Weights of a small GPT-style language model, trained from scratch on English Wikipedia: 3997 steps.
Each number is 500 + 40 x the weight over the matrix's rms, rounded and kept within 0 to 999. Layers, rows and columns count from 0. Numbers have three digits each.

# layer 4 MLP up, 1536x384, rms 0.202, rows 1326-1380, columns 0-127
514513511477505528532460519438471508435490481543505597551548525534498497489473463458523466465469522552510501478544501489524561526539528509510488489492514445524554480522519541484527509480508499536508532530549513500420425505535540504503471523487484525460494492462478470468535461502481528460536426482444442514545453434460552525465500540473525520464498475505470525496482530494533483508522
561496511519445511513485515535519458485454535468505476449506471488534475466506456560549541561465491514501505494498550492544565421549447503519512488474471448457492476502464507407500519512376488553391511459417519468510517553410515518509472562522472486551503493499538518503476525453518530523560484521482571462462565470476494510455517499503529503528536489501483480508594518396520533549416
528569502498551492571484542469505535501537496487500443448512503475529481547481495466545503482523548455524517519500518538496502487534539497459459469509494487527507513468509478450465492531480430491437527469512464552463480513528513485473525596530466498481475547489545520464488483499556517578549462515479501521461468551527511450532482457516499549498513477484524462501465527470484455503529
571489434524457466514495533557503468518526513512513475501499486554491538510444461570444503515535456559514524444589478451455515518516441502514520445502553455502507483543445494499576509506477523482589615433584493429446558476519477483499541447447475473486493500545607476516485501357493519494448501578543528525515493518550492492473545530461412466435500444529413451495557524444485461522522
484530457506538568480551461447443518547612520498522533471434519509509504493497474547549510505429534519421558476479509476517527570495526540473472528522523478580489523561511487471483571433470520533461536496428580510550557508536497504478462511506512495522554493460442491456522460460503505419485462527450534521646463452483525524554514548488437551468494517530509483507505493468483484537506
461460530469538494565454525515455562538575506536523560446487513420493532517466490469573528530442569491522459467486532465458445513475501512528542512463532488485421529508465444469418478495510454459446451527511502489522529519458458476485568536489470453493539489542522498499480483512440498461474501613578484444520438477566479526512534552455559532507486456474512510506514498466465511508543
544490482492395550483442512471472452523463488482527511556493475519514503475476445493518536490512481486459499499518535439529471496491551558542510517529454482403560495518561553559497560599438520502491479505428555481463487490475520492483548509487466524512524490479555514535499548518566486520491503511463459573472491487540479480536520621503521505416533448478534514536482436540501513473539
448493551405496450568535497555488541476417461435484527485492365484487455482527397492389535512458438465463473466512501471524458603494462382495553569524476498504589436522528502570412541533411525523537483462452504410479533435463473654453507484549471461476562443512519484441461447527557514487523499493496472449520485462437505469587468415512494498462448505550487470480514453549513579437538
464497607446518417442485492527489504521521507515436520517489497476487534520582525549431560465506499472507488557506527568454536542487453423586489553531508474435542523446503455461475505443507572509507510610470486443409525405583547539525510541495537444461480465423519510485511382522521459446471499483441461507503453551612553626519479436515542473469529416439602479461509499627494498491482
511475578460570499518447557509463584437489517458484534572517528500524531505452508477485520516486543494578561492429569514567489609511494474543474476465475448472452472492531553495439505433492545501519479581507506497560489535478536510599444504470543507526493522517436526535517501535485507385475520500524509479476511533529564559518535510496575431452532497470535442538461448499516412441528
424494570497473439545534519522489512470555530513523496502479469526525519511468490504485375514489455578490498485530488517463518422478454540495455525423536475440474480559578469481485528526487467536529520476515580543495517574538532484486460452459440503523558507561562477467488481580500506502399548428497502475472468479490505496453508527562469466525498456510478539464517490380505514470494
511462549553538498507482524460477553541462516509537563495524524543501384558395417501478503462471456509551500468513527456436440559401490497463543465503536529502475543498513529513521479487533479530442515476452496570504482452415552477442502462468435530502479497490500493481557563463419487443526520499549534469476508467449469478513522479526483502459515542463536453508398420530517458506557
517502437492562510496455481522478510453374459510471513406525493554530492494458565593528430488538496478540450527445542476518535523577576473557518502502547474474505391531464470451511515476557508460509469479486464524498488493521509513508513500528507446505426450542578485488504462422454556478528485503489598517591520524578512486515509550524518458467490533518573478529512528518506532521558
457446553553465436488506511442476524532518512508574606493474580454553479466501528467526527456557484500511490566501516561460454490564432476463457479533497531487471504400500520469552468450480531476511543465473493522526533458427565483446560478501563573580522565446487514490506520490492544525560453479523565491465528528455475499469517504527457561479500408465473560473439512510487531484518
512575464556532454482503531523578515436535512465563538495470492515476547465466492479555462552529540526441443539453487583501501542580560480477549492486469399507497466568474431479530500471504515455584509474483455440502486518460482492521481505592456460518466441549506458535508519494458448520507444480445584467509555475553505518444514552463514510508506487485494499530473518527521561532466
587515525519471514469462466539457520490524522478521452514452430446530482498513551470457518443513448589460476518515537510482480575489522525476470513529512480460550458500492476554462483537472440512420477461534520509526486502428529480536479503529473501504495526533477499521453476491532496467474533523464524449505454559452477557452465433524508544469500558497529542540504536525465528548481
508524504510472502487529461467508528540529500589488482577521506521450520474508475466467559537414542576466432524527556567501458482502439458416455474481466520481555486460441501508582522511506463509549567500496534556460497582509504514485505448532464447432424496571518481473541522527491565521476475440456475494518494550469427523553520548424508421503485475530536491473521535536454583518487
569504570508464484567480512556490492515445509490475476520533510487500455430509481522512499484381538520471543489501502470485477522571496417475510469517501485536486485529536484469503495528548474538437415456537462571533494462475465551466524510497479483491512487511474507528550553582513502513549544557465538442442553488415493548444510528531441552468500486455479552538483433504526517547454
456515528456530577495542519542430490497510485482489444517491509474483577519513479479545515526517526511484481481546493505570522530434509468491539540537482498517464453511508446534538503563471517500517519492537448523495477477473485469480510551578456533431465553484491511469568476518513495565448507525465560451537506485469463534505505372536463495457494492450540482556462587521510540492484
566475473435398486562485467500509472525420518454472470517505506595546530468492486509494523447451447547474511531559439426508436513455506447512510518552545474554488480494483485525463461538572520507464475476442497517561519560528475551533497422545488462523486471517459494533531508565489556434546492507532473537526448548561433496542526545483419563537432486521467530476437547483530541491535
592493428448514482525510539500450466511547509414529515467546469533513511482502492542498454486444468554500567431523478499452539458513519507537494456523452499564465545495532522479609530533467463505497491527542485534447464464512484521426532487508512488469546484531448508507459470512482476445430499485540454515498536479499488411487477524478463513511467508445436501510530536438557516505463
453447464562439551546542507508431533525430503453510401456436425489556522482586507539505521435593460560506445467396534425396541467480520501487512479558368540499477576482548484553424517590491552513499483534500434497516571533510501503488528512414472501510532483516494510539497496538516441455526587487561482465526472479463472489426510559558491620419506484528541440434518446494504513499558
479531435483470433528488523482502501496513560491500373443532453473451476504375504541555483522497478546490492518423517505460507505528489519506559548468513493504486469543383527494506504548443479460514481462524535451537487482459493516442496528468546504466486559508515531477525527472551478415486498503480511483587491523494422524462436496427519485467505474483461469521484522533476539575553
525435420483594523525509456493486512465428556566508481511486497467501511536489578503482477483418542497467454432483527514571518479537453487485484458452492467508577553450479487508464443457551527542509516460477492544507440530483500531495463545520449497483499475477515522459542502568507555489487499517514419505495501520462478467456522453482437459465464460463456487513491537454551426461501
495555516526508571476483504492469497537498537490516542511555469449490414486496477452502510505569485498471457545456435548520390450421538487486458512525506456479544493435558535466502496450492494421548505477539510563509500489445533575496469443544462460583621620529504463502539489447573477456499511505454512494549479484480491418518523468555555510400595554527553533612492432391515476576450
469503506510456473531421484555572490467465513473530562445514571584429482547472536502525459511505518550461465454502448460595460483515499572519524511476557492514472499481534504572583446505574422485464507490481489559459419482489431457511517480509407495489543529471479522446473537471536452499457465508533411530491458536510509506562540593527522462524534534498574570541455473563547481451493
513468501566547514545530503491515513495491552489414539522479571483473543523490522478516420564488476502464445559507502450501519470479514492492547553515567534510475509516479515487456491528488513484512502510502497524473526490504435544497482576462580485509437558494487437522520496535487481526504514458466473533566508514523531421482517474426495478534478424572528490540492498534562521527515
569482512529434423438507459539477483480503535539482491499500439415519507474578485527505506464538465547535553482487530497460502556553461543572495534390588407503371427500454448544462371575529573464532454500492505544501509517478469470450623484526571466583421535559493479540465484523465597534480494453489502482577464544530457487501490537576500583573494541489548458429539518582466524456461
504468486507451472531457417468533471479501508468571496562558526564417583466452558540493525473517509511487508509539498461515468478451517478482523531482506509454487505497553482493441556511568470457536486400515470496453492480567495441466454420530521441499494442497530503453494551472511497516451487501532464461509443511469500457550502558471462533519452551536526557588520478477507534492530
522552539504411493519543474463468499471551482543507461473458436500511494544489432501530519501537460545412568485448502547496543441537546514544530445526486561414523553450497499486505474457482523539436545541543508482516531499453555444524479502481560561597464496502564500531447527527511497483492484415455531480517491523501456527504463479433517555441468498474439506510447567407542481547511
482531526494433594530439430518477529541567496473480536400532488492549435486469452483490542528517470468467553540472488512475546500525462579499471462512422523518517518441561519470518462520543572503484482514476523483541477483508463517505542521519479544449519466534525476510516487477493506532571426476507466520544493563555498511488503562548498542543469538478503433476487520539423549502538
562528500493445489500475420492546392489554595497496550447527524503530505476541521488514453369480549496498527487455524508506455485533507468467460458537449491454488497524527478469513499509506454521525432507519546434427551549493584534569503457510496510448501447538494527455432491475494424491521436518516522533530432414443480514513523489511520486450459514496454551539531494454514465522489
455547524503477531462493500507484549496500500531445504566517494502461539502515505559399485546524522440542496535566589496508524570571545466473541483464510482514551523512449518498462537512489484446546568434497540487503503507507516454520509593459482580427508539525493510539530527528537515550544422431385426506482455465544556497501552522534492480404505463497539487470514510533533557558494
594497521468510497482474522495503470505450476490421475514481507484464566457492495483474451529487489591504484450543577473495470532515514484582469543470586507460534431434512554486486505476421555525451495428507464459410553469527487448623455506472488466452526411506494458502525512529514451485574463493505417489470527481547477457508490487484557478473585516527504502425531588522449473519493
474544454545534445397557518481503478586524532492516530474478462518511465485436537549485575492513392518540465520515513529497542530485445537470573473546479487531464533476571496567552453570562454474552500529462462455523548464510471516440474503474535459532481514513530536491446463554487504534497514496593572456465474508465456561417479536442466495427487461433481431499472513470510480512523
536482519519556501472505548502500500483517493577539543501416475504499453474472441590453507500523533525518492525485540477523480564548499461492475422503508404437514541427477513509530490510439558457463520551432495528500473501430465531490504549547436497526392500504515501458496543455510539506479490494478484577494440461501407488496521487438548439500523507508501425515484467493481504514576
434554497574503527425538440421522531470487452478532504584543500500520528535517502484465505507516510512548478521475510536502515487495496493523567466545509466476472466487497566532505540531495517535478473604563447486488501525435506508472550524531457517450489492523534498506439499481561543446520510496478425505540547504494482536508440604488506496495423448449523456491444573517490463574501
528491499527516508531541465535506472451463505461506583529491582486439428525408583550497531535474535475577463501476488524497495499542551498439583512539491489522442453518492532527464462589506509504525488587441464480501539508502486534438535490510533465523488493488517531501444433540474505490529474522450495561556464504542477530440494586531537503482491413427521453529491518510477489543443
525529489469483515485511513499439487524511477479505452518496495447507512544586506493575486494417567386528553489509463581496510495447501534450513467500505549463564482463478490456508498494442478439486455539463532616512485450423491548553476471513606532466487583533512479483513456434522432468511489563500472455553501416511472478518511483453445506477542443543460472550519500494492552485489
444485474476469466456591527501516449506562486494450527498482485458563510485499463486464478540458497523464519533454470539538472448541546463459570572493492506433399512481482511510443486438532509517557496426496479524525472504413487432572547540514506487490540516476446508460470474581498491489528466533403461463506456499486490495506503513588524474488509505448471513488488577575530482493541
538522535541503507525514500466437517540559448467506493517576538442492423466515483442470496474518458453425461515507607507500512443463582536499430602530547486447469510488497501505514537520499474520472450503506474493442498498480452531507495483536474501495459466520538444420502535515467502516437523463496465502520471492558518513489518502413501479555566550455527512536487522483533440475472
537527451465479481512519441456507549448442523481480539525424496562508437535504521475487509490566478534507452538463488483527435494450496533480515441434561487566534465470500590484480484529508483552548571479549445454423475454463457485490504555519565467488469534439443421498475483460519507533546538485511535500475490488505541618510515492400520494456499480474565479465518411467463474451429
413519428430543502459501443391504534462496483469497480477449565422542519475566452481471486544532506518537586634504551464532471509463462496477495509555505459444448485558460515469495550480548500489516488504445438418538576468520480466521500456466499457444528495493537454491535483488520535524498515438494469530463527610471542545567526575496475450456539487548459485452440458491546533557482
501465509515463432461512473488426547534525492561554560534496449478441515422526420555471504462562527486514443530483545464474439495426548547505476367537562428418455453391540474452480478509485551519568484478569531558517470460438505493574477488546527479499530459538470487507489492498432506499530527515474511469508418488516525503548523450518542519548536521457430487521494461510443489505574
489486519514524506558507420558583502455493534498579511516561575442484477543503441456494461609447423449595576520504520547527468490543502488506495547496553511439493562502451496481504469509545518597557494451512521548469514516496457597475509503482433451534436523516437473499507525540503548566426452551499460470527470514554550499523461455499451469442485488473504524479523511544504566466419
465450474526466518541538417546442486519548436498583527486488452510488429443503508499485531497522481504464534546485472488521444535504451461530485566494524473514533576548494451529570540493515539434521562483556506512472608575479422476482455579455447441527401488536532477517487560520500485453478482471443422476548554541510464446532510522531519437528503558457532542477518512533524437449504
457561510424467454479415534508508480513465484553485525546502470484435482488539524458540520452541437454444468477485525473448524533553516535466496536427507512474464452493536579482500385530496567513512511534442427517477502459599466551455479420463540463549529548534468518476563496499445595546560440476487481499429480477522504564454512578449582478470456617526587462452448504446552507501488
471529501509459547432461450501490558489525538436609513458509530449483513501488488577442516471503506495515510478458574464485442592541530570499558501442466426484434454530494444506463556504481497467511527452464492432542555483546483473447500488517525521472492498538528450505530582510437523487508572481478506509562542517550464506475524564498559449475474582482461402447516479544477455505593
464517509546483503477528506506495543488498602514485557536536514490436551483492487583467488485426527486445494537518549556464517497523474479461524507491524489513543487500440480535432444509511511492436494502533501437504537532519445538465531532515505490514492478510481530490511518570469470539489493455499517416558558515513520501527514524522471535477509480449543448482485494512493521501479
489486507437454580481501519478426545588528559503558401529510456489469479572553471536473498564420491544513426513505493553592533542503521482495493527448559404511598525471554481456488444466504482550525545416568522470491595525553470489525483425525523515495541543546445520530536487560485484476495501522524527514595532474539501489489492455489459552525526552514538472446542487480545566516516
488517544633505510525585547549517490568518511514566487545538444451499477526485524556520445466503498485464467516480515412449465484498516460487553553460493472513490507467526431509530478538515548492441468489505478550437512448394513554514425459470480404504541487469548526495486520510559488464570500428480516544529527484525503492502527485491434497503557478476569437487544482465485443480474
530527553500515547540481506499461524440562546464488548422528528483481469478491497493514536493452552485518516484480495446438536476533570503476554477513521531418474582526471505557534514581543465536460479513443473500541546506464527531558495509533493483493514521503453543529516502455509421471451469495480420516469399482428544548500509412375500518536435422500503547505493499519520510458551
508542502443537484509434506488468523521478538527491499487469533535482535476467508516531507473424476425444457523511482525514500494509575471475486494556472475530514422505519520458547500516525462486424462465546516481504524508552546494522567525548527504504519488535484501478529479524516484498489469533429454485552486514487531531558553533511461496502560517474503535534496482509454504505468
508487473471459447430559491483456459517534541551457550460533543573483533516529468560503467498466507493555591527465498528426474597522451556535531462546494471511508498462417450519558537533425515435541427566499465500477490499484495536474583543551458489450519489489464444469493529496451433522468437576485369507524533473462528471491450505475482437495481460496520532476439512496556534489560
542455544571483497570428459511491471626577463438544489479486448475488505433512493445575533406501487491543539563434543504502451505508463516547497477459565501458508522508535449480484433459549556453514523479523526526496553517505514473490499502411599489493468507527425470525473450515561450514528522529554479511557415437494533513470454520471490541471433528540499462482477504520541524456491
# layer 4 MLP down (transposed), 1536x384, rms 0.188, rows 1326-1379, columns 0-127
478458519513505513467538482565555500563525520537541489443531514491487495447526494574498564521499543481497525510455452501424479503480497493545533476517515538505487498515540521508501514528508482487505487515412528453508523496512425454518539453432502498565522481521558526527494501510459483534501460530562522543487530543504464542495497424530499536541512481520523478435517451521420518454484
519468479506568571437503494524512511514480509522515545548486524543516462478555523534519529534499512469495506504523499544491533537554502496453495551470514445517518533516504510487477450502463528476537532529514501433439464542475501498506498427548513545427534506460564433486499503510527568522479565497563498471477502515468548571476529513496457465487508516524564521500433466508548474527542
468446512395503455465479439500494428510422486546424523540517504506475495426506479492417496508541449542487467494570490455523472499463459448505505444483474492503446535566463540467498562496515523528510479553507556453555508500495474543429507428534473520479522493472507465480521552526511478502482518513472508489500571457567491533521437519524491482439530511507523464457530509548535548491503
478479530455505462531583583477403562496525550561496480439554499465514477501559564486435443435551465523446449535546484521440485453460416482559449512452461488519434523472446516491480488535563574505470511511521522467485547444528473477456473424508551485509528485488565427463489451486500528569471465509426578473647451409513418463520597475491466495496491489478449502482558472482578523426442
544460503482457551542540472509494533543504511524570464584539467525499526414404459547597472507564457534521477520492454468560495515538456434519458533463552529538529417458550455532420480466568412494439479462551479490472570423467519531546460561497542512576503443542592531496510473557527533614440486443549483556499456464565558505524511473512440436533354468569458437464578536471467437632501
540466511495537481462505483472506434469538463539468409541474520502492454578535512521464467473541420565500501532492488472536496539534512494472445511459511477496474482528458449485549525532490517531495397549552410516480525495471500579461537461542507499473532548466572501461449461448590566573475557435507512538499528451471516475514485517471447539454478568498440475487493512532511561495510
517504414495513468487438530538506466503483502537499491450449532563496470570517500444449554535528468481555484549497521486457540491487467513482513512469470514569468480491501455597504544503450497520559580475545571472505566498520549486557487453447539486556480506474440453484555443476432496627536472534543549490481473555496464463464410473536548507489516476540537518430555486527593487478451
505481462517565503480461475520478546519371492457500479499522474480450470452385552536458423544551360480496512473514516502557494483548441433566549558526556485518475603509544485510475556506498599384529566425517530502522502488408430483531523606437507437463475530532611439516532653526466479519482504471437452482517461450445475450489435489479531482489423526480414427565366621491493534375439
508477447489490499554422485515506496539435548467473496505543473508422499536520475536535498517448518525496543502416486475503527518521474516454546502560517440568558501482438557434485484415470485556481468573418474529465544463489471496518490530554436511470435462449535538482563467517491458510535466517529520490458485492493503550438529487499595467482491542478486504516443471492452506477484
548551462546479457562471514530476479473460512489503478528589513484538461455557525517486468467488563580503517432511484545463508443469511543447518472507484529514496494500461530498508534507523512454495441473519481490448436476543475524483528495496548494545488550546455455545453518566471478526446497585496525560482500486450461524528528520466495501560431416502474467457462564430557530454478
455500418498587433472524488502548445530502544546421539514482471539442462446553472437516572524576473482518516482458524501489491505502452451449549437566527472505564477449543488601558477457532517546446460479455533463506472470521521465516492525515522490447514503490531492493515489457502495469545528447579528490567506497521488458582450538462518480515450520514476525545495491569531519456521
494502499528581472500520470455492575520441464477522416532502500535549493466496460492496567606443547524502512424478478537548461488450454517512536557473510467484567455529501536444470423515503450482481554553603530459494496471520427508524469587482476519515504459538523501459522554546549462456521484554507555520523468450507526514432484454534491565453527483567461553517484494497464533470531
555464455498529451474400461496519548522501587569570555430535560500431466378482506477510556522550552541485538501583469476459487504523518480492504447557424539443553531457557432527472493408461509501553508493514554535543477500509454554486399571534476450540501518497541535499569523534506473518468523523535502492522533550534556464566509448498481586476464500541532498521495524504466524532454
528494426519534448485500478555443490541466505471471533528470528591532455460508506450535595506503436473542511488518497538541475435487531541475449495532512560520484520467509492451409485526557479461475497554517494471517492486513543494479454507470523487561498461439451510542515486478419508489607493514494460478507502478505511536497504458448526460530444468497447521535559543543483531534549
435421508539477486522509449547520535489494519409461479485521547483509512540509495440469456523441492549504533541567526526487557482517581537512503488500468490529445474526478514509462567465516565499581472546502513442496484493509515487532478543527532498502539457528510433540494491511465526483522528531511482540497517431413504516458476444539526528489465503479505596526504483506483507476507
502478495455509538498526497456522525479467493490505463526491484503457476517481480498462507535459524486526499526428456490474546432460497456536513475435532506489545477469525483480506508482480436499487544451469524456570501477521479483490503475447476517543472503525524508444514485517441506410459457437547459464484479500541504461440465516441551479497527515531550472484464460491444446449427
551496454581541490487466438440459520491508487474474439518505534542492486472592534454535559453450531560553491515470572504421429549495434495397446468470527496501547530559434421470479552479545508478506470503537555494525516480471540513448465486442492501505550541525533472482417425475533545517530475555539433505485552551455476516505583449502471552497505518552540495516486584550491523470464
530579524521498509491503483439484493483510574590462502547506502431568517453497578468446486409548476496481654449471455464455516511595523481552572473573532552494486473526507502580557472528513513547493560602489486513555495415483524493448496479473421500408445500479525535534417427474491433439484540502443532506496485531525515463475458542475585548506494476486452455417453476488462473500475
515468443584569507480545504467517534480487469527488513450466490475556481573531484493438491522497454504454508561494469511528481524485492496482487480450556455578467467520474558410455498504460504491506537517494521453460514525477462495515471507471454478535537492503466449535485501551485506523518504448523534468536479501514480482533502577528557491529510542475480481520524437516491530450467
492503494547413459457514553455533524548539449572512578543462504522472439433473487540462531486452522568464508511543404579529551463480520489504502478572465547510479518466489478455472557437471505487531501506507457472485493485516542536489479500439507500513413502513529521475521490536461519506571469509498554567549546502489549546512510484545502496490527597469504510487546435482500552538422
524535447441549409503516465573527476477507478402486417522482485522490502552549512552549434525453493509487470523534463395556494451473454496487482528499516506499409519513480526497523473486482573490421483534405517480536492511517534546483467474485478459561524504525540532522510478472439602591560600527510524445468551482483472433522550579478486483560480513576439422492482506510439547481501
490539449520529529520494469523407478467515474526485456484519560547457462448478538553534559526507494468487464524492462502524573440458546421566486566484463549567448469457481359510482499480451554501463506507495420479448469464428563467537527525569477473467563493542495555429522551497423455472499490476546489449510488484485549441474486465480513492447473531532488512528507517545538483493491
459512473502446474540502432554559530495459595486553479484563507517473475577429507580515466450485499498544546574500504434410464539486532515455483463509553463514522500484437540539481486524512487454464488487499486495526549522410523514516524541511477559546514602531495465476534561505494543494395493473549445542461514517501503488448457529475479487441539497561446472519447553517511478561480
561493534514479452579493575474429501479559464544500491437485478503463441487486427460492540547494505506506576553485465484514501495519539535544476453570541521455482461461549558519572466465477499528500506487496568443470551556519580477557439507477523450534527443548453460496544559551471471455531492537469484507484508552488473499472496510505559434540522473443485560430510420472441500526474
507498418518463450482506527458495539527481519538465481498531491558496497608549504467526496473541486428523498546487490523451464475550570543538457476494494517456573452545532571415512494446466540444519483452436486467474488545462497544464476444476485588444604575476507541475462518517497530476479464459565550589519553502563477537505488528552485520489537474518464583469541508502539440578451
539475532505537508547467530527562499522581500467549407477551520459569445557494505506482515551408501493525607538551537484586440481443498513521497450433516582548533465525555509463504419534611519562490550535501481572552508568486491438487452493571510463485485578483583439407522562520542480458504504545456523457522392439543518489453504543537502422499547535523514496527539542445545498453557
471480424507481513437530494565500466460534508455512517498494480510425496531459504522492448499531555470469467579496502455480478513517462520515499450528535548514471486504469529475509566463472502476534536498491583519476441489494452489505473495439471586493491535451503499452500568539466466485495498499491479487522531420477430532480536488530550451495499476436459518543470533467506467504531
510532476467530528568494520528542531536513546510468509528487518472442573451524505506463505529411534451454522521495429509475492460457508524543553525503537516484493488483455543527498477437398561558507426594495552485462529422475518489523534496553517549526525449489433515505478480485460465532569479486471489526527455481505528461528449434556559439561470489521463551517511536509491520482470
509417455460496482453542496534583531486472491526531467507509514495569483499464533528486517517541572578478545516476497631529464532529556522506503535520503506529485459525549527458503520463493509488497471542501517541511484541523486561519480460481474517523453537440529450482507459522517536502522482556582565515545475577463523500516509463486543482443495508475473473520549486469516467428566
456490429485489521500539509505546525531479557511536500559600583495466450555459467424436473527529558481475563541524507464515520494545519513493488480559531540529516458480519466482567478460435545513439460471468452451530523521529531467536547527500454476497548502609513546580470500473505515479488461450537591470503496545442548587503502563470513543520456556504496566461506494526465477578515
579521465464512511426489505521527498492476526476518507524513488504543531501460422500474497498533500561534489507409483451505508560528458490528495498487528532512470514456535519493522582553461482472564526496521462476498520491477522546465487447476530456503468479476531467486510475497468395505444520572545517517490475506413493481504472511420501519489539448534495458452473495470528476533515
505522530528504524453489464471462523575522554524475505545516504540550514545458538492428538490434509461600505499566529479527482483502521569483494462522522584608512493473524467479495498448518526508553445518467505546464557512421542411520457502521448553491509478421487525533484509527451476475479456455485464501494575488425484453486530499564535473480503476410530443440576534451455499486509
440498499517480504470526458583453495428455481458486496506493588524507549512482559569497523515590522501464523496506516452496445565606556443519463551500537442511476556529491484429511527494562493503477475513461535505445554521571510535514488513455544471434507461438485523561556467493525563481500510439500503537479437481561488517484512465575553502450545492532438515534518468475536488507574
465506500515425509513475463506467481491526410467452545485490491471534504527483497543471425498495436588425498506467564421579515575487479476544481490501477523538466522528534455529490445485518568453548531463505448527496411459430506490488482515559455541447467400521465472515495500485557487544515510552466444467483502585515553502447474433503505499558526485542512478546552498528439454545516
455549470557548463481463530498482480469566496541498517488441408468497463497512453442577481584543512550364530533551484501420553546535488519526444583503486449427541562509545547548486536439439539502490467519462469507380539547464549482513492481542491436479525439481591448514602575497456548531452524469424477470509438478516500416478560470526465544559590520464501443546533492487513525457547
531537514522523477470524474527515515588539501507550517522545517538445435525544545485519508513500533523533524611466505484451426486470533508498515499503506540441512498406483498446427520441491491531494600485498499508436412472455585552515539564443531488580468493493466498492509491442521496542529431495494463493504570478439501503557595564488474495465509458559501495501539560501544439552482
497488496481494529469467472505497566553495491522482498514499451549435513507515480539565468513439497537501482533487482483554503492526539524450541476518496505489453533541543493471486468526554486558518479501575582490467537550582443461500565461460541489467515475481509463544481531506513491492475519406553525464431464518513420478445541505513488462537451486536479564545503565492548505525553
427504531506477464490494469421487531514519472565467492467493515435551493547531526540504521509455531509488574533511542486492514468485473508505440544511480474478477546513475511454562443506510541547482469474492443570524503504538503477526520509472474546543539558460550505506478495497496495565448510449500433495447564453513458544506474472549513477486501485548500513520509445488501492471477
434549484565470491438491497526476493510434495488523536476482491470602488586527470488438448529539522481516573560470615530525457539505482559481523479527471515481504481530475505480538547547544579585515545537510455540448472539524500514470461448484451504554487469425584514505468458519505432509504543495484460512496534466456492512471488553466512557451507452509444509526466451503534523494497
563384561518495530469536557506472504442517464499459523528482447419487497512431513463456509506502445494513508497477532479458476534491478525566525467570502503498497561493501494488520476528537472506434521454508550573505501451534444468438491482451512541494478491462532486546472532620537508502520482465469464488518509510506462492416481527509521482459502538447504485534533541513513493476562
602538503506451535498535512521494521499529504436445515513505462550482453542476465502474484410556547565499493538555502514481501532489562521485582482497545523560496506425498569508558449525490472474533482450472454488473502479494512494479444518550513524532536456466524501493529533508479529499484531501507510577517545472510516497473489507487467536540461575456562539493549519493532488513457
521491426465465536500421442493517507523389456463461491513474440525443549533551630380467551505492485485485533528569497437508419542519590496495411443471506422485440474487552514550457535446494553488517480569492477427561481566465498521511491459486496494516561561584480388527548500516572523499533461452489493496518515501403552539434556467519508594471459437458554496491454492486464494584465
507432523515454521496517435476470538546440470568500611477524555585499444447508556467485480435505462462567515468466453478502492557574486531495448476470525484470447517464552514456556508444538466536563493507513579554503559516512536477501525473518522491502605516497448523490568417453534464471550479504535585529517458438543461516448453465503460476563539524458547496463426466506535551492496
452460427546496462433568498509458475541458525510477500487528530471521553455515524498522496472494463444514562503514541515538495506517431483490424492451506457477512479444487591501500575400546520474526371516526490477499630547517526575499476481601581484483500510511510531532521603568460579547463536500486519542402496444485491406498498505542428525499490490501470573480535501469494511491576
527468499513505541539515488491585521546442469487558579574517558472534454484523510440414521514502493428561601495448473588519431508514492422571435464547502478489491484457474489540549490516544438465559506400542495557478484463537453486514467536503536498500478485458545412459448544471545530453519472570553554456583489434464551516509450453483448416497491481635466482426491474558405492511497
549492490501524488502457496478536491495538533460456543521525481493488521615476514500467521479553476441512543492533466503505499498490495544528598491494519495501490498584479470546418587487494597561573505543488479513579511584475476555499510457510524560515480587496542451492460506476516461503582544444485494527572503499542544565487543505538501501482482513489561545466461524465524476458557
472553480534516482469438478503447500489546545481504498506508480522530505544530481520506529519478521468555511461484556455482447503517449490482507497516539493497555449436426567446544480532502516525439499429491477584576509494480500504508423547533445504542455527413569534497440438506534476547462538491447497530498503414449422457507534419525520540496472561449445511459487540465489514531476
461493463516570539527586573544527441507511522493524530470466507463472513476555474538474462446536518457541456464507481503485475506530520583508537596530506442496520573537528495497439600540503531411506469459510561451504554513513483445441529450545463539506493476512525528565490557478447491469461468463438537486482470473477508449439531490507503435535481503501511473526524486544533473454473
497461527486589481449507544514463466508482518524530457504508540544506474457486555494493540449512441480474527529461516487584499533539493476442463511533513454470439541486548515475502480536449491535549395493547483518516479411468454576478548504526502566484571517502575535524481479465557569556500532517484456473486464471489508448459475495524492487522524518529471522561496553567549567525544
508514544476504468540466400485556459552516533608537465498488466523450489387564463483506474522545503482514485514474447485527560483434532418547464523516495534538486548529452482493500459498471448547442581389562527558508500506466504468510520556496479479514462467492532542530526547488377499461444525459513419549485535581557539533571484477477478547465414483531512428513515465487449457493516
575523509496467439442550471508460531513576458510479507521494586518532444484493456487527473447490517555526456510429473505455524448479441472570508509482459506394537471536554419544481489481469497502552501512560463482535493479520509527531551482543494559553579508495484502509549561550500557534545565487537514507526499470480491479439485524519483522458448438492592537528440455567466511540480
503478547482447529514462486537481508507495463578502492436561445480523476465473487516515489503454544460475518498518522496492484480510569551508550463522482521551543513541551518547474479482498468466538452570424547515502526561523572520565484464535522510511463485415468565515482449516466500562445521526549508519539551597525552469494479494527534511539518473497544529542557478503480507489479
475533465456495569455471434464513489489517543555402464454589401504491499487523518528500535477618542531477510512552459540432487480512524518536548542559504519473561427502530497497506543474448539535556477451454539490534499527469523434524458557542525517509461492485515506519554455561536474492479517469544535488526506514527418472492492532431532531533592421484482528538516440506467460551473
503464495511516468465546531499515499493492542471423464447538479510535488478421455486478484486510552527553428521503490483499525498456477499519473497484449529512520457493518474483492475460380435483497468484467480537530498551551512452521514490549470576522539468488512614555548544458474490518536528495476501508545535529500514493431491551507487522509547458550492456426481508504509560414548